{
  "rope_base": 6000.0,
  "tie_embeddings": false,
  "init": "uniform",
  "init_std_o": 0.0,
  "lr": 0.00213,
  "schedule": "wsd",
  "batch_tokens": 65536
}
Each number is 500 + 40 x the weight over its row's rms, rounded and kept within 0 to 999. Layers, rows and columns count from 0. Numbers have three digits each. The size before them is the row's rms in percent of the matrix's.

# layer 3 MLP up, 1344x256, rms 0.0695, rows 319-335, columns 0-127
100:530514547529461575547460476484481505517452470505483504480472502444533545476550476513535471467493493453462372463470528520559571486482510549483568465577467425472484488517497505556547473527523535530473482455462509454563511553453484525472557544524509494476533487485454515444484581514430431409472464522559506481524488546533535490500581448495440520481543486506493556544541526534485433535558
102:476458480543445493474474516460506493491483483490524471560492558506536462464536420482475496460475478476488459550409515409500511488532521451419457477474540467477499476543405450509486572545553533508468501494537576488546505407510557475448483496542582474472499473545501524521501492538498500456481506564461510595480547466498440460460571439503513522480553533478560463459458575544543488540540
101:452536541518479574413473495484477447539518477512485568566500429483517479578446517496493439519465496517490533464554534508542554568501496567473538441501495509485554462491534484506548519558452479454435499501544474414555544525528534513455480455510496509483472502498533460492518476518468480543485407513538503472456504481503508511482500422471457463428441609523548542568535503548481473483517
097:454466500490495518460570465528479512523439489453470397526498494489514416536587480569569527555508568544579468533465514488524511501410562547474458468566428571497518526537450443516469512452451525466502514453567502443564533487509551499471475506467545519534537476509518491445468445504528571456389449533535472468504498513427529476513509489468534542526510466439506554442451411557579500461451
099:468497550519414487493556424501459533572489480509544491552448523381483451487516500483524499520508541560448496535469484546499492497550510514485502549517447569520537504472519509535518518506495531486499554464485484426458499559554489470467500539600510504514475536550513457498556531524474476461525466565508514452539452446536434537568509431450491519485467554392575460528511484487509495470446
095:497495576485549483498530543494499510511470526518486517454516582501485460528481466493568450490451550501544417542454500453492450509511552593490476507541468450539514463522489556539545520523548489462401520523531510456536534542463553482484537556581434554470452491564481416538500488530529488469464527438509575505472532491492483490428545478456491541512572498497556548450560543429533535440471
098:501488528503575482521544489468431469480520447519467540546480472500544523537509467538519583520448470519569441480504549476473578519535411560534457481516550525481497532542474543494432506502521460550507576463511511499523487558658506495501534457472512547495472506524450464546509466521531535455470546510488534514453492595463491511535499525484504535498515501523484481545452396529493545503469
098:498532494501538497528493524529418506561475537489516581554452519489502513532532434587537496483494471435547556532365423458417537486451560491518531504551501564471511538487417495506531509521465457492558568553501530477474568542491404499528513476526436497494455549527458496431486590524436502438560498504551532479461550542504488520507491550469446475478499493498502528528513537504497521550496
096:533498504490566525488489562567489461532464506533442475496502489516490550479516456484495576563523464539490548557585505518519516500536467546517561479522518426532549532579509435522504601493559521473551501521545466513505496520566537543496447467519458502502515405505433499466522454509491474526573434540551454455501472498477586440476471504447463455403512518493510510486590596489506468460508
093:460485536523508504492519513558465539508486430479492495568514545515456467504513496504426479522476523470527475528443529502524508507451526530500510442541506569454403471490385517505500552505472525454483497500483513566471470536438503513518475381435478527466542489435445485530438468524506477448551480521463494465466552527523556542462492521403444586504606537498546457468460443514549557522481
101:490428475418506437415491566470422481503477513480450503557511450469480504495503478486571506514471484457603527438495489498476450458525491519495441469467493468458480532611527492466511479461471529498519492514500559464507476461503435498478427385490603479475558488513511462535475545513488475470515511519487499462517515451502583496548447576497505593535461456503464456481533423495562534543495
101:497542502524434523543510429460541512554512545553516502442506500561452465519591508492489528499391535532518472475532536533504459458469453473537515477585505446479492485526466569453473412472520510460505480461496503486477443484523476465570620509463545457528433515503489507533484480504477537547490554549504498570469535461560477486555522554488561474491502561495489458466464463478520414544531
098:483530468454564435543463471531496523507466546477558487501472542495523545534472588465501521445427517489513539482520489425479546481531530489531548501494530458482491499493532532509497473426433498512547509492570504544490624463516544485481424574479550536485465585507545519537463467562470544467496476486498537520503522485482480519499462510495522463505518373462474453517497517442432533542523
094:484530461494491478597448510518536533503499543450462477479436484462465507510525539425433509550529567481532499531479469532528490624449512480499489482528497508471565538553490506467526490471510593475478571486553422442509490534467482491504522497495583542524520536508438542452550562466543503534434469445552432489498475444470530466487502420454441518495580525543442566532461528531595510509525
101:542439449454517525490488570513540459561527547496455498516484490459590508370512481504516527545534487484569530496487537488528502483504441436516486456549411492561518450532523483472538559575513498515545535506493527542511538450472566475470498473504508519530438522439499473529426429504439564487452463494505532485531445545467488496564500552516492497518531573538505516458497482458472516411440
097:498522500546507502467529521510509491518522483469530445514485549562547534545602481524496476442488500582473440530446477497465481445511575553473506509548512499508552445469462536509480539496488508538545404592427492500484514531542530505521537501474485515546501521545467475398516514497524590457404599501491450494521482544498471495464501516497532497533496521505513590488561541469479422460447
101:591481466520483517527473578622504496577520482477473580591486464519534485509512438522477481484499528544494509558483515521473511439486487480513485420488463551522509539499427542543490568521564548476477460455524514507466491531439559484462495461432463519479500544522502460544549463496500523501509475542475502446415471443411543415434429449490525425546449485472543482501486457512490519534477
# layer 3 MLP down (transposed), 1344x256, rms 0.0603, rows 319-335, columns 0-127
102:401530535526481535472569437499528540517524494522516463536497519458556603502518530592509499518472510500487499433498500495501515502489515526527448491541444565520512415461539522522542461496445453485537561498426485480529466552394515532527438487479511579478449537461544494510540542461419534405482494576495480501482474443465541496465508482443466479455423552515589548514502490498437525524534
104:450499533535509457455416439512492573533512446485493496566569492457504531523524479453482561511560436427512455574533516490510524506558542520558483507481480473542541486446491505469577493519574493470515523481509469484472450527425515483487470493495498432558477559540499511438451565504520494480445574517462520504420461455563432544550398540483489518461516503537466516473484533519474504455398
102:531488421511478443503481507496527464504496493489480464544477537509562572477463458552570507442495508459478467494513491561544541502534496493525520518444451519442547442509474524431509468583477561465489474479556465499552439526573494477434526471511476532478582576433475487502484552486484567592570489530593443502459481486414465530474476498514532507477477549524539532476498468539468391438487
102:528504502528563491508522503561513480473497575504530478487498508464535456477527487517518442439453512484519474483504504483598468505474480545543536495530535610487495495435488498490504546494462570488513478526510465487532545463508544447512556577494476506515462492524495470556476466512509556496498495607508490501496507526611550565442480399483456521471495473536523469517489448476573493481450
103:458484548546464492519566499497442535495545492515503530471501579484526554484504481536509477439573513530435435463544532481652504509509475521509502584515526530489547503396464513531544539573477503520462557473481498469449567502441447498540472513516492492428531507541523447481511442544591513509486488530496505466512472474520526464508437392444452485500440544495529545504483563519511413481452
090:481534530495559478453443475528467486491440480555479529490536478570530487462533445442541474519583540402465445499574558445504444496542480540509534496523496465537521498459539546470543509453494511509509482470486502507473559499544571545497450522482486573523453508482488474581546516420517469478507433492534519508498509488548527436587656479475516511472495499463461510536530538460436493509530
101:515513495466544525465497525443550468500443487552476567461452448529468545501552470414487468534513495516566481510545532487612527558444457495461508509585451487510516541518442504491516395522492554499482487470521485563443543532513473494502460486541484529406456591479492504506528524481450520519447521441454513496503455526426524492483471504503446426479508561491439537473497476585464490524440
102:434545569469470458470525514582509508470479515538452436464528481490540430508414384447461503503573520533499488499457487523482470515513554531492512450584547465495490494457543577447464477549406552503452538464527480483533401471514548548547509493504448494479501511531519492505505518522528468474454515503503493477431514543571454505516500483520477427486457489548475561593496533521509464531491
099:498538472500439477526402540498509478533559501442539479521447548471521529502456492463465525518382473470458491523557571489469530527605545527502486455483461483440485545453472521560512416535450530440553487497527506473499535435555460562494439477495399478506537499517530458516581496508580499476463509507518490496458553504506445611515519530517534494488522493459477448569510481495449518481556
092:464500425466513460464533527469484511432505507448529507451508481522482513543529523518442510478508533538518471507522519469461408529526480471482496525539479506513515501480299500481523485515501499498564488521563502449521482471385497495436462486583561489508553456463473519478484520461515528498502590478510558509491498471485506534474474542489453556521543490517489524453446457638523514496513
106:552468485457537504409505521504424484494516555537438499510490456524488492472509530473603578545506486525463597421549528528476498421472468506520491496504524524452543551539502481469545443511502484412490466519394525504503490502449547488453493415497509449478504499397565520499527558611490552545486448533533453504488510470490523520506441563557430505510452458517519498540434441548486549470470
101:519531524511561501559480544436527486494508495578522518411467551454542416507514536536493523426452547490544488482462563477499491549500485412515498574537589439521442544436524485506469412453454458536511555539466485509516450469516563534502581494479525505506544527487545529441603540489484512496545513514509500546472536516538492503522515491556561416442523463505508497449558513505511558490616
099:507570500479422490480475527543506546605486538569481504482470468553541494532568426522557501521463501508488464517500546512503466451536393479521476481537445464495508470527470535465546507545464467506470499484543533464468508551493550507505414543403575416446571489527524439485530505510540519556501515516459449509462465481499458486520434538448522527535495593516532536475539614546511515464498
099:481549582479498456442488487483441515490530429462498441505503492477541463536538574456557505509501544446485483514492429485490478559505513468416492494481484487452489409530464504562509600420513505493499517442485489536481510492491533480561477560571512490580570526467527503578504483487382475540495532539531575494506545479493478453485423507401440505517478546540545480500491460489454502516445
102:508433546561590544550501555522500487507456541541453502561551566463543547484535571547557538513436516504550469452486471518509515459481473502512518535483473435504581534545533510456531536530494538548580511398464426568525480550530518512497534554492476568477480543505586532444533596535511450469486573585468430493501493509452459437561490492518530503507493500522521494521472470394479451465532
094:476467420484473487509480494468447418482571526498521395502511510531567590495557483474533469497476452516497479531492466512518459505546518578483486524529553523554513507478344473502462536503532484578536475537439476526459518525520473553497504455509546523528448498539428523431519446484484588419421530533539495453558503532524486488535458605415506530517434519493536544439591490539522413464502
102:498431560477512572475570529512513449457541510459473495533482537486522481515455455466461519534495520520499446527529478483527518439486528599499509480570484411441561537521503515544462470513588479524553567505515485503509552518507497515479436437572490533476529550462534452505468492529456499415479465553495481524461512478490492556495443466501488460581516458500499480461508552494486510446478
# layer 3 MLP gate, 1344x256, rms 0.0746, rows 320-336, columns 0-127
103:484443499504472499517533506551540473434489518528506497552426548564455492465557486516502468459455470464489500463487480491539491481528503522422461518474517500420503429464471490543455500569466507509488456527536548491576546439538525532525484495487503492401524433478486532580599515515466477501555515488502513577462517432473500530422648440456539496518478502424586473463493436463546465510558
099:459493539516521456498527410512491439499478430558451487482414457406443467573464483487448501484510513601502495475573466544431495551474492515486453448537519496447516475460561496471500515420549571520544517567464534471443438403520569490499454503561539542465497524439513471533489489494543529476453479501468574535532511486508499507453511439518533476481440427522502493480464555451445531512489
098:508494491475510537534518532524558398530483473527510484472560571501479487471461540529463506513463495445485516495498498520562465512462476560577527538531492588505446555438515493528499481584491480486487524528452499505474458515482443510435605493520454521446408405477539525561556581507566529488594479498445538474480554520537487524494487475498488472551415493480439493490508496472525451476577
102:554463449462433472497541518463512501434506527503498543555454514514493515477510471486498428460469475488489518503505487428539534460604526490558485498488466520443497492480570496502472458511485477524554454501559531500499556539514494517463516487469554469431532498488532579540468467520465515536528479436480394532424478550503532441567542536571530526535488581531432492489597535486498485510476
097:549468520451474515490607478500448513563528501469501538555533484503510509478513482496535499422520498515489501503511450487573450471505521485467565527507530506496459499475502494510535530466493505554511479464480511469469600447508464480487568471502522448542575464468503582470448537502540560472565497523525528460506478573488479541541507474586435549557494520478513460457417427518469476553479
096:446525511490573538499570463483382477523445501459416568464485474537445538433522464478570508540566480471496504493545579522494496496535476520560489552552484509479486476554612541507505518508553559547468539489465445552552498447438535418417517485471529449485444500466537500475479494474543487524469561537511510492502479549517542560529487490426567491481488467458483433539472491491490416399530
097:438511511466438528503540477506413528469474479521499490485568465528480501506459471490521478511547501482457489530577545595464486493556555540475474570494492495509513541551507475541469470507455526435482425480474510459613481519456519489514461512562469478476514468526479472476408557503529535591472477455546506424511503497468500521449506471442504524539471444461502491561519494427442489475512
099:507513429487514553481428497501422445492439577564498424467513546516483478506474403482408473540490541482548536516568492505526537502512516457448505537492489543497528548540489593527508484490496478460503426545542461498569530399584456522614502496437481528581513387507503506466535495428487513464495496525506439543451478492493540467452512604495503536461503566550541455511475481456472495561487
098:520491503530497581515484469549455503497435438523484514553554515541444475497518452519425496470468488483435439521471504521551502468489525588487549451453566524440493532509464481489452501499519523480504406521470476509521509451469470454611496450432435518498542451517445494557487455501511423463581422517453545507462491484527514469470536494453487499497499527434521457573487490480516449523473
105:549499476503507592473444429514514533441463502578484527482516509543482534488493476458528547496520572405589478527494460571493557553490476491481492546465592429450496471456548484567441464481540461489437541521502445530496435512465547546561573541444495474522576462359429515444497525495532534551456560471521454523509494463570517486458519532527542498462543528547474562458437512447487540474501
102:531460508516528497458541488473499414437500495555516565431502442410459528515456539535543505479540505457531507538452583493481483458475455452481457525451510563517496460494619419584460458480463531495483520566505496462508479488487502517473462531501492466487586507442584553525491517447517490547545488421480513517497437518498503582476484460526504490496438456505493513520521520460447555548520
101:577478509523438484524426455489496469568469539551506469495552528553449521533471464502510600479553500501459499490448541537588509501468485520547506454457454481447495519526489487590440499448493522450515436442453501522570485505517416508550568522489423516500447550453448521536479534534416491505545375502485528491505486396547429477511493488487467512558527558453596514483512530506536474533467
095:479462427485513484558477513500512542503520572531437535496459508545426563541491513434485521463481471491489519471505459497497535515521554520539504544421542512429567511524604512453437446558515504482457479523535462455545449461549471514536565516559588497462444526498441522449565520517540504515511494419445422451462488451427486461536531495585510517498513502518454462520555437485589450469505
097:508489502432475528555525520549478465503560496508495463548540565546497510487579473498435492510415495536458507499506537538500508532470508490544460433495500455492515465479483521591504530493518474447512572460464544516542575585520462514581492511519511454437539491448516576499441462456501492542546457510521522430493533482509497532472505510486500512447511543488484500472538461492493491562487
102:476476592494476546497549483451473445487508542558569436510553484541522553490545492515533520476488439476506456511445452518403408507511503475458511518539595532475475431505509492469544470432478514522532525547502488527518509563537535520560557509442506476545530468496517549417464530472445526493457551561528475510514577507522436407560526566528527448511496490498508522466550559468457486519451
100:532450445514479593517509537516439469496442482534558409550491481499510478499571472568554471498489493566484503507478519548554452531487561456503503548501577488435574519557526461505460495482464580472486442468507505506539524402483538522509471538434480480516447478518569523505509439442520486550526485572529491496421493454536482554483481480521504477521447516510543484521511495578494439534522
097:495540504535422535500486525557505475506520525521443498530453552544501489550401485581483527461467515564448522474527530482532472471502527444499411514519454452413519458461504504446492479504536483494487450518411506476430503531516487461437577421507448498503480473502391409486461471504493585524493519500471427423492511484534498462461513489450490493553484517472529518534517530523544465420515